config.toml
n_head = 7
head_dim = 64
vocab_size = 8192
norm = "rmsnorm"
norm_place = "pre"
tie_embeddings = true
init_std_o = 0.0
lr_head = 0.00613
decay_fraction = 0.657
decay_shape = "pow"
final_lr_fraction = 0.0
batch_tokens = 65536
seq_len = 2048
Each number is 128 + 32 x the weight over its row's rms, rounded and kept within 0 to 255. Layers, rows and columns count from 0. The size above them is the row's rms in percent of the matrix's.

# layer 3 MLP gate, 1216x448, rms 0.135, rows 1096-1130, columns 320-383
size [ 90 122 111  65  75  60  62  65 126 125  89 112  58  78  54  72 106 100 112  50 126 110  88 103 106 127 104 100  61  80 110 122 135 108 124]
[[122 119 153  87 171 124 113  70 122  81  64 184 141  53 106 158 117 132 177 104 119 123 191 180 132 180 110 145 168 188 150 122 122 103 116  81 158 180 158 182 100 171 182  93  84  95  99 169 138 130 155 133 126  75 156 155  71 137 108 157  80 129 110  85]
 [ 80  79  83 193 150 138  94  78 180 136 166 166 100 103 124 179 149 173 111 137 190 159 152 160 126 183 161  99 132 155 186 143 124 141 143 110 126 170 134 132 116 108  81 121 148 137 120 160 174 144 150  94  76 119 162  95 148 139 135 180  90  85  99 130]
 [ 94 104 190 107 135 111 141  90 103 127 146 141 108 102 135 101 136  64 152  98  55 127  99 129 114 158  88 201 160 165 156 133  98 131 105 156  45  81 105  92 112 104 123 105 119 137 178 104 107  87 129 148 154 120 144 195 128 128  66 143 131 128  86 116]
 [100 195  95 140 203 111 167 151 115 144 156 152 122 113 125 149 194 103 152 160  89  84 133 137 152 124 111  47 119 133 117 109 197  86 117 175 131 156 136  76  68 117 127 139 170 157 190 102 136 129 136 131 122  85 113  97 117 208  53  86 156 111 159 114]
 [102  85 190 125 122 102  85  95  94 137 137 118 133 145 125  91 143 106 112 117  57  44 108 121 105  66 152  83 166 141 137 112 112 136 121 102  61 169 191 136 159 116 101 159 118 128 129 123 108 127 102 143 121 105 198 168 147 143 109  84 172 120 143 127]
 [196 200 100 169 146 145  70 147 141 132 107  98 145 120 191 118 120  92 149 145 128 110 107  95 108 112 154  97 112  67 145 186 164 139  87 118 164 164 101 130  73 155 124  83 156 147 141 169  92 107  84 100 127  94 133 107  98 132  95 128 105 171 103 114]
 [133 137 135 151  88 133  54 129 150 180 140 118 142 121 101 155 126 101 138 116 118 121 163 153 180 147 140 134 106 145 134 111 197  88 117 187 132  53 144 106 130 116 148 179 144 122  91 203 106 112 143 123 140 147 111 142 119 162 111  84  92 172 112 189]
 [143 129  97  73 132 139  88 138  94 110  63 106 154  99 103 175  78 178 115 170 164 138 174 115 103 104  90 140  92 119 175 172 106 182 131 151 166 110 128 129 143 140  99 127  81 118 117 124 123 166  81  91 155 145  48 144 148  78 141 136 136 133 119 117]
 [101 174 166 137 138 145 142 160 119 139  86 146 144 132 126 136  53  78 145 137 143 126 119  85 142 181 126 155  75 143 166 116 106 155 137  52  90 159 158 144 156  77 106 141  67 150 152 124 126 133 133 172 173 111 181 139 109  78  80  74 118  77 125 150]
 [163 118 113 146 137 138 109 156 153 166 100 149 100 184 138 126 122 149 153 151 106 102 122 119 176 182 193 119 150  94 190 161 166 114 157  76  88 132 163 145 133 194 169 159 148 180 146 118  91 110 125 106  95 181 160 126 185 159 144 127  98 138 140 144]
 [149 111 145 158 157  97  69  80  75 136 121 118 162  92 122 236 125  60 110 172 134 151  69 148 104 164  76 122 171 143 120 112 141 123  94 142 197 150 154 131 127  85 108  95 102 158 158  84 110  90 132 187 126 114 133  88 137 145 210 177 135 117  83 115]
 [ 89 152 146 155 154 182 128 104 180 141 159  64 113 149 138 155  93 111 117 143 121 100 178 107 174 162 142  93 176 120 106 105 128 121 124  99 157 126  72 154 132 129 159 172 118 130  84 108 148 121 144 170  88 165 144 140 171 184 147 108 102 111 116 189]
 [177 124 127 126  81 139 164 157  82 132 150 111 108 137 140 148 115 170 169 130 132 191 125 140  94 154  82  43  82 146 150  77 139 127 172 209 149  80 191 137 121 157 162  95 146 106 160  75 176 132 153 116  87 149  87 125 112 113 181 119 167  99 105 169]
 [169 105 143 104 120 182 123 127 122 114 113 135  44 139 111 147 118 100 140 118  94  95 113 109 139 109 107 106  94 142  88 106 142 163 168 132  79 213 149 132 132 157 127 155 105 140 111 166 119 144 169 145 107 190  79 161  84  99 184  83 191 129 118 204]
 [119  77 150 163 175  97 140 141  77  61 163 100 167 102 167 115 109  98 109 169  86 179 148 176 165 144 119 178 102 125 129 143 123 137 115 162 130 106 122  35 142 150  94 163 104 146 120  87 155 118 151  88 128 159  92 130 150 130  72 108 132 153 108 173]
 [107 128 135 120  93 125 165 104  76 101 123  73  89 183 108 139 107 124 109 132 108 224 172 177 162 153  65 116  89 199 148 104 150 117 238 147 147 104 122 134 138 181 112 101  57 128  95 165 124 198 128 130 178 169 137 126  87 202  40 179 120  89 102 100]
 [160 152  29 139 117 145 143 152 117 138 146 137 117 120 104 136 107 157 127 120 160 115 139 103  85 162 133 148 134 136 159 189 114 162 100 146 140 138 123 146 122 111 105 103  89 159 132 122 130 138 137 115 138  96 136  99 144 143  47 181 119 166 124  16]
 [191  59 116 174 106 119  93 152 198 165 178 123 107 131 119 169 118 178 111 168 190 166 130 106 137 122  74  85 124 117 131 151 144 156 115 113 190 174 101  86 110 168 142 115  69 115 167  95 129 182 144 132 147 178 164 138 130 122  99 161 132 125 171 100]
 [ 76 132  76 141 116 108 167  77 174 138 167 106 159 166 100  99 150 106 141 107 124 153 111  67 115 115 113 101  88 108 123 132 105 137 105 153  76 126 135 144 152  66 146 125 137 101 111 113  82 120 183 141 169 131 160 114 156 143 146 174 102 170 119 167]
 [100 174 150 139  55  99  82 116 163 151 131 137 164 154  58 133  76  86 131  57 125 157 136 104 113 168 126 128 100 152 110 126 120 122 140 111 122  84 141  90  92 113 151  85 144 128 144  76 115 130  59 182  95 114 100 112 115 145 168 162 146  98 143 123]
 [140 145 192  89 162 109 149  67 160 119 182 120  91 101 100 170  98 145 101 168 131  49 162  80 149 188 116  77 133 125 199 113 133 161 155  66 101 131 106 149 245  85 179 186 139 137 111  96 126 164 133 155 116 113 132 126 105 196 118 115 105 140 124 115]
 [126 149 137 121 168 111 144 145 100  83 169 133 144  79  94 147 166 120 123 150 110 157 151  94 176 128 138 145  83 125 162 123 146 133 127 109 144 145 112 153 145  80 131 121 133 124 120 127 105  99 139 137 121 107 170 137 120 144  68 176 106 140  90 129]
 [129 100 171 131 100 135  85 135 135 170 118 131 138 160  99 113  79 102 134  88 158  94 154 150 136 109 105 143 112 108  92 145 117  85 121 101 147 100 152 152 153  78 123  86 104  91  91  79 157 120 193 115 106 129 137  96 166 195 150 179 164  84  94 139]
 [ 96 167 183  94 180 120  77  88 101 146 101 134 142 137 114 160 180  83 198 102 106 133 128  89 137  89 210 142 131 140 116  73 135 182 140 112 139 113 144  92 127 149 114 124 163 168 114 142  83 120 162 119  83 117 157 133  60 172 131 150 136 134  70  69]
 [143 104 121 142 127 103 115  78 196  29 138  56 109  98 120  85 116 172 175 114  32 131 135  96 100 122 152 158 161 153 145 166 147 158 135 134 108 161 148 105 107 171 191 127  94  94  80 144 105 114 147 160 146 108  98  92 190  96 142 130 108 155  72 109]
 [171 109 110 145 171 152 181 180 100 128 133  39 117 182 116 103 138 134 102 183 131 158 190 150 131 115 117  43 115 105 134 150  91 106 136  55 197 170  93 138 181  87  49 157 123 108 129 151  59 124 127 124 149 104 109 117 102 167 191 134 152  98 174 114]
 [105 126  89 117 129 135 115 114  80  91 147 140 167 121 108 141 150 140 112  72 131  94 190 121 115 179 163 112  94  95 152 128 176 102  98 103 107 110 140  80  96 114 106 157 139  86 149 127 116 114 113 134 111 112 152 138 157 135 116 122  70 132  68 135]
 [121 155  95 133  67 170  98 128 107 143 140 133 167 103 174 156 121 143  92 115  89 133 138 161 166 115 128 175  60 134 183 189 145 178 148  96 139 153  99 125 112 189 147 119 152 137  79 107 101  75 186 168 125 162 100 174 129 123 151 171 107 159  95 109]
 [107 138 107  90 157 104 158 138 103 122  84 164 148 145 105 151 125 175 117  83 131 130 161 186 192 114  81 100 152 131  90 120 200 151  80 134 123 130 132 125 140 145 116 115 193  85 164 100 144 120 111 134  96 148 167 127 106 185 165 134  90 105  94 114]
 [ 88 116 152 142 111 163 118  89 167 125  95 133 144 105 101 126  72 111  85 108 150 113  90 134 161 131 139 172 161 100 109 102 177 178  83 136 213 147  93 162 163 128  64  68 155 156 119 142 144 123 137  88 149 131 164 181  92 138 128 128 145 160 128 166]
 [111 119 142 113  87 151  93 180 130 130 144  53 118 138 161 102 101 162 188 123 105 152 130 136 177  50 129 153 116 151 149 210 177 159 174 138 174 122 170 148 131 179 124 107 113 115 110 112  66  77 196  65 111 139 166 106 124  53 149 192 157 165 105 146]
 [106  81 130 134 177  99 103 129 144 117  80  97 122 165 161 103 101 144 134 156 116  78 146  89 169 164 139 172  98 124  88 133 120 182 160 117  89 140 115  90 150 108 127 135 119  87 167 122 127 105 153 120 118 171 152 124 108 110 112 203 141 138 210 131]
 [129  85 149 183 100 145 138  83  55 166 184 108 107 123 127 142 194 130 150 131  95 184 117 104 106 124 115 120 108 130 138 136 160  41 161  74 154 134  92 215 109 116 145 103 110 118 152  47 145 130 156  91 130 153  61  96 118 115 111 141 149 116 176 127]
 [ 92 151 168 122 160 141 143  89 132 122 156 165 148 143 113 137  83 100 140 157 117 110 113 131 122 114  98 125  80 133 111 159 173  90  82 177 145 179 122 121 135 114 109  94 160 130 141 112 111 131  83 157 118 160 180 177 134 150 128  97 159 156 110  76]
 [137 172  76  81 177  92 138 129 144 174 181  56 170 124 148 184 143 173 175 117 111 102 116  85  98  90  96  96 150 114 100  84 175 128 107 151 203 160 105  98 158 107 119 126  93 157 135 160  94 159 170  93 120 162 157 135  90 105 128 126  87 173 147 142]]
# layer 3 MLP up, 1216x448, rms 0.133, rows 1096-1130, columns 320-383
size [ 97 120 110  67  74  61  60  63 130 127  86 112  54  79  54  71 102  98 105  49 125 113  76 110 110 125 101  96  63  88 113 125 135 110 131]
[[101 176 147 183  98 140 167 118 151 128 151 124 128 140 163  76 173 116  94 137 150 106 116 136 101 126 175 148 129 122 140 206 101 156  93 137 107  80 119  78 119  70 195 134 144  95 151 176 161 123 123  65  87  99 130 142 134 120 171 101 138 112 214 141]
 [125 105  87 134 161 126 152 132 122 101 148 101  84 175 131 206 140 156 126 148 145 140 133 130 164 170 147  93  99 190 128 171 194 124 118 107 111 128 157 119 172 106  88 105 155 156 144 115 170 194 174 119 105 117 160  68 134  93 121 171  99  99 109 135]
 [100 138  94 117 104 103 112 173 160 126 132 159 128  84  72 170 155 114 124 150 150 133 117  70 204  89  51  78 107 121 118 168 126 111 128 128 162 191 152  86 106  77  84 124 169 100 122 208 115 120  94 123 165 199 115  91 100 152 162 145  81  90 144  68]
 [204  90  95 102 113 211 145 137  77 109 170 149 111 116 154 126 159  66  84 141 139 130 146 122 129 101 177 119 110 154 142 157 198 135 149 140 177 150 140 139 158  96  96 135 124 133 145 128 113 127 103  89 111 138 115 106 111 117 115  96 147 186 115 129]
 [134 167  88 125 136 112 194 132 138 122 105 184 145 145 171 147 122 129 137 154 175 219 113 125 150 164  93 108  97  90 104 119 157 169 112 135 173 127  84 105  80 101 159 102 158 114 122 126  84 112 162  79 176 129  84 112 103 117 109 173 102  69 117 118]
 [184 190 109 144 147 147  81 135 163 120  85  95 162 107 202 134  88  57 121 150 138 114 100 120 142  83 155 111 131  65 133 192 138 144  76 148 169 135 109  87  59 116 142 109 127 158 145 162  83 123 135 114 120  71 126 105 112 108  95 126 109 141  89 126]
 [144 126 108 128 162 113 137  99 118 137 128 130  97 153 140 109 146 167  95 100 124 142 126 182 112 178  96 103 159  98 118 149 136 201  87  76 143 137 148 158 141 111 112 104 108 112 198  70 170 164 124 110  72  91  99 126 141 111 163 215 113  45 125  83]
 [117 120 100  88 133 212 166  98 145 132 103  89 119 101 104 140 122 171 123 127  96 197 129 175 122 107 123 126 113 132 124  58 102 146 124 123 144 134 107  25 128 101 168 113 142 150  92 138 108 131 150 128 132 157 140  97 129 141  82 181  84 106  80 110]
 [153 148 167 163 129 179 133  96 130  83  80 120 223 166 130 153 112 124 138 109 151 149 134 142  78 129 112 146  96 167 218  83 115 113 143 130 115 106 145 162 135 118 127 155 129 190  98 115 107  94  90 139 131 103 183 110 115 181 144 127  77 114 104  86]
 [162  82 129 160  95 189 130  95 155 147 117 159 182 187 129  64 144 122 142 144 139 125  96 139 179 179 133  68 166 123 170 137 174 100 163  78  95 166 138 125 106 199 161 173 131 120 169 124  71  79 142  68 161 112 104 127 155 143 142 149 128 125 109 135]
 [136 145  82 122  76 118 157 124 158 161 144 163  50 118 130  57 165 172 170  59 137 144 172 101 135 100 184 163 132 107 153 162  90 138 156 112  45 100 120 156 108 157 129 175 140 101  95 174 148 161 127  94 134 160 134 196 112 137  35  77 121 125 134 130]
 [120 114  97  82 133  86 149  74  85  53 126 116 131 102  96 134 158 116  87 139 207  90 111 159  66  83  91 155 110  99 143 195 110 134 175 165 136 155 111 132 193 145 154 108 130 126 205 144 116 181 111 139  96 109 111 101 164  80 129 148 127 165 125 105]
 [ 50 128 133 137 136 157  52 143 100 148 114 115 130 145  96 148 163 131 198 104 140 117 116 141 127 159 196 140 108 110 137  88 123 115  70  86 163 173  91 106 120 119 130 156  47  72  85 151 146  99 135 151 123  92 139 135  85 145 104 124 118 143  74 120]
 [121 157 133 154 139 118  66  84 111 187 135 139 181 146  92 172 137 136 112  54 102 139  94 131 132 168 118 142 163 245 155 190 163 142  69  82 149 161 113 143 152 129 127 152  58 142 131 101  98 143 151 103 111 157 160 129 116 125  97 152 122 125 118 160]
 [143 127 128 110 139 170 136 149  94 118 166 148 164 108 134 139 175 132 155 173  78 116  99 144 110 153 118 109 115 188 171 131 142 125 127  95 119 135 144 127 179 139 142 100 169 131 150 180 123 133 101 129 179 153 146 111 123  99 126 163 181  87 135 116]
 [122 186 141 133 134 131 111 143 130 117 135 176 149 166 123 146 193 169 166 147 120 134  60  89 106 151  97 135 162  47 131 144  99 120 166  75 118 187 145 137 124  86 176 134  98 146 177 140 139 143  87 112 195 112 167  73 173 132 108 158 117 117 187 137]
 [120 141 209 108 114 122  86 139 127  72 116 146 187 161 139 120 195 171 214 113 109 123 126 137 199 126 113 141  97 166 116 117 184 150  79 131 155 144 133  88 108 176 129 207 135 114  97 155 172 160 194  90 143 185 156 117 104 145 180  50 155 102 114 113]
 [112 129 135 139 120 181 119  66 131 112 142 169 156 129 105  73 125 150 154  86  65 144 150  56 138 120 100 138 139 137 189  98 123 151 127 145 121 149  99 180 118 102 149  80 102  84 140 101  70 122 125 156 130 105 108 153 124 172 177 169 136 132 126 146]
 [101 129 103 137 131 165 129 162 120 133  76 162 116 137 128  79 135 173  69  84 144 111 118 155 120 122 173 108 145  89 160 142 113  71 138  84 112 123 115  88  93 179 144 115 147 163 151 128 152 169 116  89  66 106 122 157 158 122 147 121 121  91  54 103]
 [116 201 104 161  96 116  94 105 193 122 112 178 135  92 105 128  88 117 119  53 108 161 161 120  82 127 117 115 134 141  95 154  96 147 162 178 107  77 117 140 149  93 113 148 194 126 138  60 122 127 121 179 121  78 108 103 140 153 113 171 164 109 139 115]
 [134 155 117 119 114 177 112  61 133 152 107 183 183 192 127  99 107 152  91 123  92 122  56 128 141 113  74 114  98 111 131 147 182 130 155 180 106 132 143 155 191 158 170 146 172 174 127 176 144 110 123 105 142 157 171 108  68  92 152 110 161 124 168 110]
 [191  76 102 152 122 123 145  87 130 174 148  57 101 173 137 106 158 153 114  72 147 138 142 134 130 211  94  94 118 120 189 137 165  80 125 115 128 124 134 121 141 122  85 107 147 178 138 125 116 101 138  87 156 150 138 149 214 112 105 132 141  80 111 152]
 [121 101 169 139 132 170 109 153 120 171 131 124 145 143 112 106 114 132 137 174 144  54 101 166 133  93 144 156 102 135 123  97 147  80 132 139  97 127 172 137 119  71 165 120 141  91 110 106 133  76 135 140 102 124 156  76 120 135 141 205 127 108  90  92]
 [158 164  64 162  85 150 177 107 122 154 183 109 190  66 118 111 109 173  91 139 158 126 173 160 138 165  97 111  84 132 103 144 115  98 105 137 154 133 139 150 151 105 148 116 160  86 165 178 134 134 141  96 121 154 151 154 146 164 125 116 120  87 101 144]
 [171 150  90 119 183  74  99 102  73 127 155 138 112 127 168 142 124  57 140 121 106 161  64  90  95 133 123 150 105 172 112 147 143 131 131 135 110 152  76  89 176 112 162 124 139 133 131  76 129 133 126  88 136 132 109 148 111  82 103 117 133 160 138 146]
 [146 149 127 156 150  84 114 127 122  70 110  89 122 158 107 106 147 156  78 104 119 147 199 127 181 102  72 104  66 181  92 121 165 127 140  64 152 105 138 118 125 128  74  78 131 136  83 155  96 149 125 146 127 143 108 118 147  72 194 153 143 135 124  96]
 [119  76 137 179 174 112 106 134 102 153 138 103  87  99 130 112 167 118 102 121 130 125 104 121 130  78 103 110 133 151 121 162 118 125 108  81 109 115 113 181 149 105  99  71 120 176 123 109 118 131 155 104 159 178 134 176 144 105 146 136 199 120 147 108]
 [173 105 126 139 178  72 123 179 115 130 145 125 108 127 115 138 103 118 156 157 129  73 101 108 113  85 100  95 138 118  99 125 105 123 123 176  91 154 205 170  94  90  94 161 108 166  90  78  88 129  80 116  80 111 120 102 125 174 158 142  81 118 172 137]
 [132 119 162 158 176  93 133 131 208 158  94 136 178 112 117 126 128 140 113 164  81 115 188 138 143 122 162 171 127  99 157 123 132  56  50 141 106 125 132 135 114 131  73 188 139 120 131 137 222 175  67 172 164 134  94  74  96 130 108 124 128 149 133 147]
 [140 120 180  80  76 156  91  82 238  72 124 128 183 130  82  84  93 163 128 154  96 134  84 145 100 149 125  59 122  34 151 118 109  98 127 115 152  92 183 108 148 118 128  68 150 146 125 156 150 134 132 127 148 108 152 105 123 151 170 157  88 119  80 118]
 [115 101 134  86 134 157 114 148 138 114 104  76 145 151 143 108 120 114 155 116 141 121 115 136 169  69 118 114 131 137 118 170 164  95 176 143 170 118 132 166 143 182 136 128 144 130 125 102  96 108 179  79 113 116 139 124 128  90 143 139 119 138  98 133]
 [ 30 116 148 183 176 133 137  89 156 127 119 160 131 138 121 126 111 145 132 180 138  76 150  86 208 184 126 126 117 126 117 133 104 162 155 165 115 175 113 123 115 167 158 132  78  99 138 192  96  93 120 175 163 178 142 111 116 157 108 162 127 149 130  94]
 [145 118 133 124 183 170 165 165  92 155 100 110 187 155  99 152  80 141 103 113 134  70 140 111 109  95 153 125 111 162 160  71 167 121 143  25 147 168 105 182 147 119 127 118 117 116 103 110  96 138 117 215  81 143 142 132 138 172 193 113  95 176 128 103]
 [100 144 132 173 150 126 119 128 129 135 156 101 103 153 141 175 125 145 137 139 164 123 138 117  85 162 127 140 180 124  86 114 129 145 142 103 119 152 125 103  62 138 159 165 122 158 112 165 138 166 148 143 121 111 109 117  77 133 121 120 122 111 155 137]
 [111  84 166 129  97 156 138 143 111  81  92 197  68 120  59 119 155 116 136 103 122 126 151 138 155 142 135 154 118 103 145 138  73 153 205  86 120  81 115 134 153  98 154 147 131 124 126  62 161 106  45 158 161 139 116 104 188 207 129 127 176 116 115 138]]
# layer 3 MLP down (transposed), 1216x448, rms 0.0758, rows 1096-1130, columns 320-383
size [ 85 128 105  69  79  68  60  61 146 137  99 111  64  79  51  73  99  89 108  54 116 109  72  99 106 120  98  99  61  82 122 126 130 107 131]
[[107 189 110 158 150 159 130  78 142  91 102 139 105 110 121 122 188 156 146 116 143 105 181 175 117 141 123 130 103 114 182 195 196 130  87 152 156 165 180 116 133 133 130 156 151 103 151 135 152 150 101 129 146 123 176 152 124 124 134 169 165 140 160 121]
 [152  96 118 156 152 138 138 154 152 115 156  98 142 102 104 144 189 130 174 111 169 168 155 104 141 161 136 153 132 173 148 130 134 156  99 121  77  83 157  92 126  92 126  88 156 171 167  64 174 118 149  95  90 113 167  85 146 130 155 150  99 135 125 112]
 [101 108 119 126 137 141 141 194 169 112  89  53 183 108  85 141 152  86 150 162 164 152  91 140 200 101 139 135 147 145 141 161 125  71 138 150 152 180 160  79 145  98  62 112 162  90  89 132 111 149  94 109 119 121  76 111  82 163 123 159 126 107 133 100]
 [ 85 124 146 106 107 125 145 105 172 112 139 161 120  98 109 113 168 122 155 134 122 139  94 132 139 143 156 162 231 123 160 115 201 115 145 100 161 139 150 138 171 114 138  82 102 124 148  51  89 140 113 114 154 147 104  96  86 175 174  79 148 190 153 144]
 [114 143  95 186 111 141 170 133 153 143  97  81 151 147 161  91  92 154 134  97 148 178 154 121 138 117 122 179 135 116 162 129 107  84 145 117 173 171 132 110 120 178 162  72 169 187 155 133 121  78 221  77 150 149  75  97 113 126  92 169 123 115 154 126]
 [155 177  89 117 164  87  85 141 160 108 171 157 128 134 163 155  77  95 142 138 141 134 102 126 159 134 118 102 151 151  99 119 183 117 129  53 171 143  91 137 176 127 164 157 148 168 158 145 133 168 119 140 179  82 157 189 156 142 127  70 101 149  92 159]
 [155 128 114 116  93 107 163 139 155 103 144 113 117 175 122 121 170 173 137 149 114 138 116  80 143 128 112 136 155 100 139 182 125 135  88  70 133 150 138 142 111 179 121  86 143 189 190 130 128 124 140 160 160 146 178 166 140 211 115 113 143  95 100  90]
 [164  83 136 128 113 162  75 114 115 146 127 166 105  86 106 123 157 175 109  83 127  76 115 129 125 126 128 111 131 190 139 102 140 186 131 109 130  87 114 103 130  74 106 143 106  51 108 159 157 127  66 126 120 189 118 124 162 126 155  94 135 110 110 114]
 [188 184 147 147 141 184 166 138 143  82 135 154 167 167  97 101 120 183  72 123 106 183  92  84 174 160 115 177 116 141 146 128 105 135  80  97 141 104 155 113 174 134 118 142  93 140 114 128 159  63  93 101 101 114 169 149  51 172 101 107 106 132  67 113]
 [132 101 104 151  99 110 109 118 181 146 101 126 151 103 186 104  82 152 132 110  91 150 119  75 154 110 132 165 136 152 126 199 158 108 131  95  47 150 112 138 133 166 167 179  84 143 160 125 127 121 108  82 142  92 112 151 146  99  83 109 158 119 139 122]
 [ 89  99 152 142  79 151 139 130 159 154 176 122  89 166 144 130 139 154 110 128 104 134 119 107  86 116 140 167  63 105 136 144 162  74 169 131 129 114  51  84 149 125 139 116 103 115 157 186 104 155 125 146 124 193 166 238  98 136 105 152 119 110 143 120]
 [109 171 102 131 111  94  93  93 135 147 160 201 162 116  38 158 103  62 118 152 153 137 144  80 129 118 129  95  41 106 158 144 121 104 125 141 113 141 126 112 182 125  69 181 105  91 152 162  75 110 144 167 136 138 113 109 159 140 182 163 104 187 140 135]
 [127  74 146 143 197 154 107 131 128 118  88 101 123 122 101 145 148  85 156 131  74 114 142  79 139 101 135 186 141 105 102  81 131 122  86 112 156 115 103 133 119 158 146 137  47 107 162 162 135  97 180 125 128 129 155 154  94  92 150  87 115 142 135 102]
 [117 187 163 205 117 181  71 130  90 107  98  96 213 137  87 122  91 154 115 127 131 118 162 158 157 108 137 174 154 183 184  81 125 131 106  78  89 144 108 111 148 141 133 100  83 151 150 105 109 150 146 182  92 162 178  95 139 115 102 140 115 120  93 109]
 [200 128 148 163 109 177  94 137 105 129 144 175  81  84 104 123 127 158 166 146  65  89 127  94  64 100 101  94 142 156 125  90 114 182 106 129 111 130 130 150 125 109 189 141 203 128 151 160 144 144 123  78 193 142 109 110 117  82 104 130 135 141 167  79]
 [ 99 178 122 160 154 111  91 140  62 155 166 119 135 157  58 199 218 121 179  84  89 125 102 134 153 156 121 133 126 141 135  65 128  98 120  77 173 145 120  94 154 121 116 103 104 196 167  93  87 163 102 132 161  75 151  77 129 104 165  88 127 133 161  61]
 [165 179 121 151 114 160 139 154 144  93  82 143 170 176 119  92 120 109 170 138 112 167 205  93 171 110 113 142 135 178 118  91 175 177 130 171 135 109 147 119 115 151 129 158 150 102 119 133 132 148 150 128 128 121 123 132 139 132 128  79 106  64  78 117]
 [125  94 106 114 167 147 123  82  79 110 131 181 111 164 163 169 135  64  88 110 106 158  56  73 186 101 135  99 104 139 130 145 147 117 119 169 104 184 131 143 122  69 132  70 160 136 119 153  43 124 110  91 170  84 115 154 144 144 140 179 155 157 106 142]
 [118 136 107 113 141 115  90  87 124 117  89 176 143 104 117 108 117 154  85 136 119  72 146  96 139 152 155 105 131 115 123 101 174  95 128 113 154 144 140 111  99 140 137 111 141 157 115 151 158 120 140 150  79  92 128 132 197  80 128 170  71 129 136 120]
 [125 133 120 153  86 130 110 158 182 173 120 166 100 175 154 197 163 127 130 112 146 163 109 196 125 113 153 189 150 174 121 146 129 137 110 162 108 115 114 171  90 112 127 129 153 131 125 143 135 186  72 157 113 146 112 158  94 110 146 110 157 155 136 186]
 [ 67 144  92  96 120 168 163  96 114 188 152 159 115 150  83 121 215 182 102 134 111 138 141 136 132  97  92 132 108 126 114 110 105  95 115 136 173 160 174 115 165  68 199 157 166 120 102 147 161 110 129  88 108 116 143 129  93 104 137 170 170 154 131  63]
 [140  48 118 128 154 133 139 151 129 167 114 134 189 162 120 174 139 100 132 104 101 101 157 162  99 141  98 151 122  65 152 138 107  73 119  65 119 166 140  90 141  82 127 112  83 163 175 136 145 102 128 111 161 122 102 148 157 120 106 153  95 103 124 126]
 [165 120 104 116 125 107 119  91 151 167  64 125 143  82 122 133 139 129 144 134 148 131 104 133 128  97 164 145 131 144 130 175 158 118 180 136  80 149 158 165 112 181 119 125 115 137 158 178 105 165 205 147 117 109 147 139 105 102 155 121 121 125 139 129]
 [132 182 155 145 120  99 123 108 131 116 182  87 135 187 153 141 125 215 176  68 167 116 202 129 208 130 112 132  55 140 125 170 160  87 154 108 156 100 143 101 136 117 126 129 134  95 118 138 130  99  83  95 131 129 139 129  97 141 167 132 154  98 107 135]
 [155 108 185 160 156 108 105 113  97  45  40 171 140 123 166 120 107 132 121 132 153 133 125 132 122 102 166 120 112 152 138 187 181 167 103 144 150 126  95 109 138 158 124 149 152 111 126 135  82 116 146 157 133 140 114 163 112  86  85 148 106 141 125  83]
 [141  89 117 140  79 105 118  95 174 110 131 174 118 180  99 175 164 120  56  89 131 148 132 179 110 166 111 106 144 159  87 144 118 136 147 148 152 185  91 120 124 104 121 152  69 128 136 143  82 142 160 126 130  94 127 136 120 157 128 168 138  98 106 131]
 [193 133 186 118 186 147 131 123 185 126  85 103 104  86  85  96 152 114  88 152 163 186 128  76 138 100 132 153 127 128 147 133  87 139 151 122 115 146 147 153 120 116 136  76 134 144  48 181 154 119 139 135 132 137 153 138 143 121 139 150 140  81 162 103]
 [103  76 183 128 134 123  98 105 173 139 161 127  77  94 189 130 114 134 130 132 190 107 111  90  65  64 173 118 155 180  90 184 133 100 163 124 171 108 125 128  84  97 153 101  71 144 153 166 101 105 109 104 154 133 113 107 158 161 182 151 128  75 166 128]
 [150 136 126 181 162 109 123 129 147  46 122 110  95 124 165  89  99  91 155 103 115  96 145 136 155 102  84 105 124 159 116  76 120 104  85 135 171 122 140 154 163 161 123 104 171 100 130 134 145 150 100 134  75 152 159  91 114 119 155 136 141 136 175 149]
 [123  99 129 101 134  79 137 125 204 152 152 143 171 145 108 130 139 126 133 152  98 102 100 134 140 135 116 100 119 132  72 180 124  93  69  70 126  85 142 118 107 144 101  77 146 154 127  81 145 136 120  73 129 117  79 151 133 133 200 130 100 149 143 106]
 [134 132 113 105 147 134  75 162 135 129 144 114 154 108 101 135 158  97 154 123 152  97 152 139 154  56  82 120 177  84 106 155 161 110 143 153 144  89 122  99 129 178 126 177 142 139 137  87 130  61 214 133 123 107 161 125 133  93  84 112  99 143 101 146]
 [109 103 164 136 191 104 110 151 167 116 113 119  86 136 134 127 117 140 126 181 105 110 140 141 194 135 126  93  89 111 101 163  88 133 124 189 135 182  76 184 152  64 131 128 146 135 112 161 113  77 146 173 195 110 186  92 114 109  91 163 131 158 110 133]
 [136 192 118  82 190 127  91 144 114 142  63  93 193 168 120 147 138  87 111 123 134 125  70  64 140 166 137 180 148 136 151 136 105 100  73 112 102 130 125 177 150 123 165 195 105 120 131 107 126  95  99 162  72 126 115 121  96 120 169 151  93 175 151 158]
 [129 192 119 173 153 138 107 169  71 144 113 150  75 130 146 104  87 137 135 142 162 129 137 101 109 150 128 103 175 140 101 101 116 119 148 169 102  88 159 156 150 150 115 134  79 170 112 137 180 101 144 157 165 131  72 105 108  67 124 125 124 139 185  91]
 [126 136 104 104 153 122 140 169  86  83  47 203 113 132 130 118 187 137 167  71 114 175 163  76 171 139 123 178 104 135 134 141 140 135 124 104 169  89 142 134 204  97  97 168 129 105 120  89 102 123 100 123 169 119 123 155 115 143  80 140 197  84 106 140]]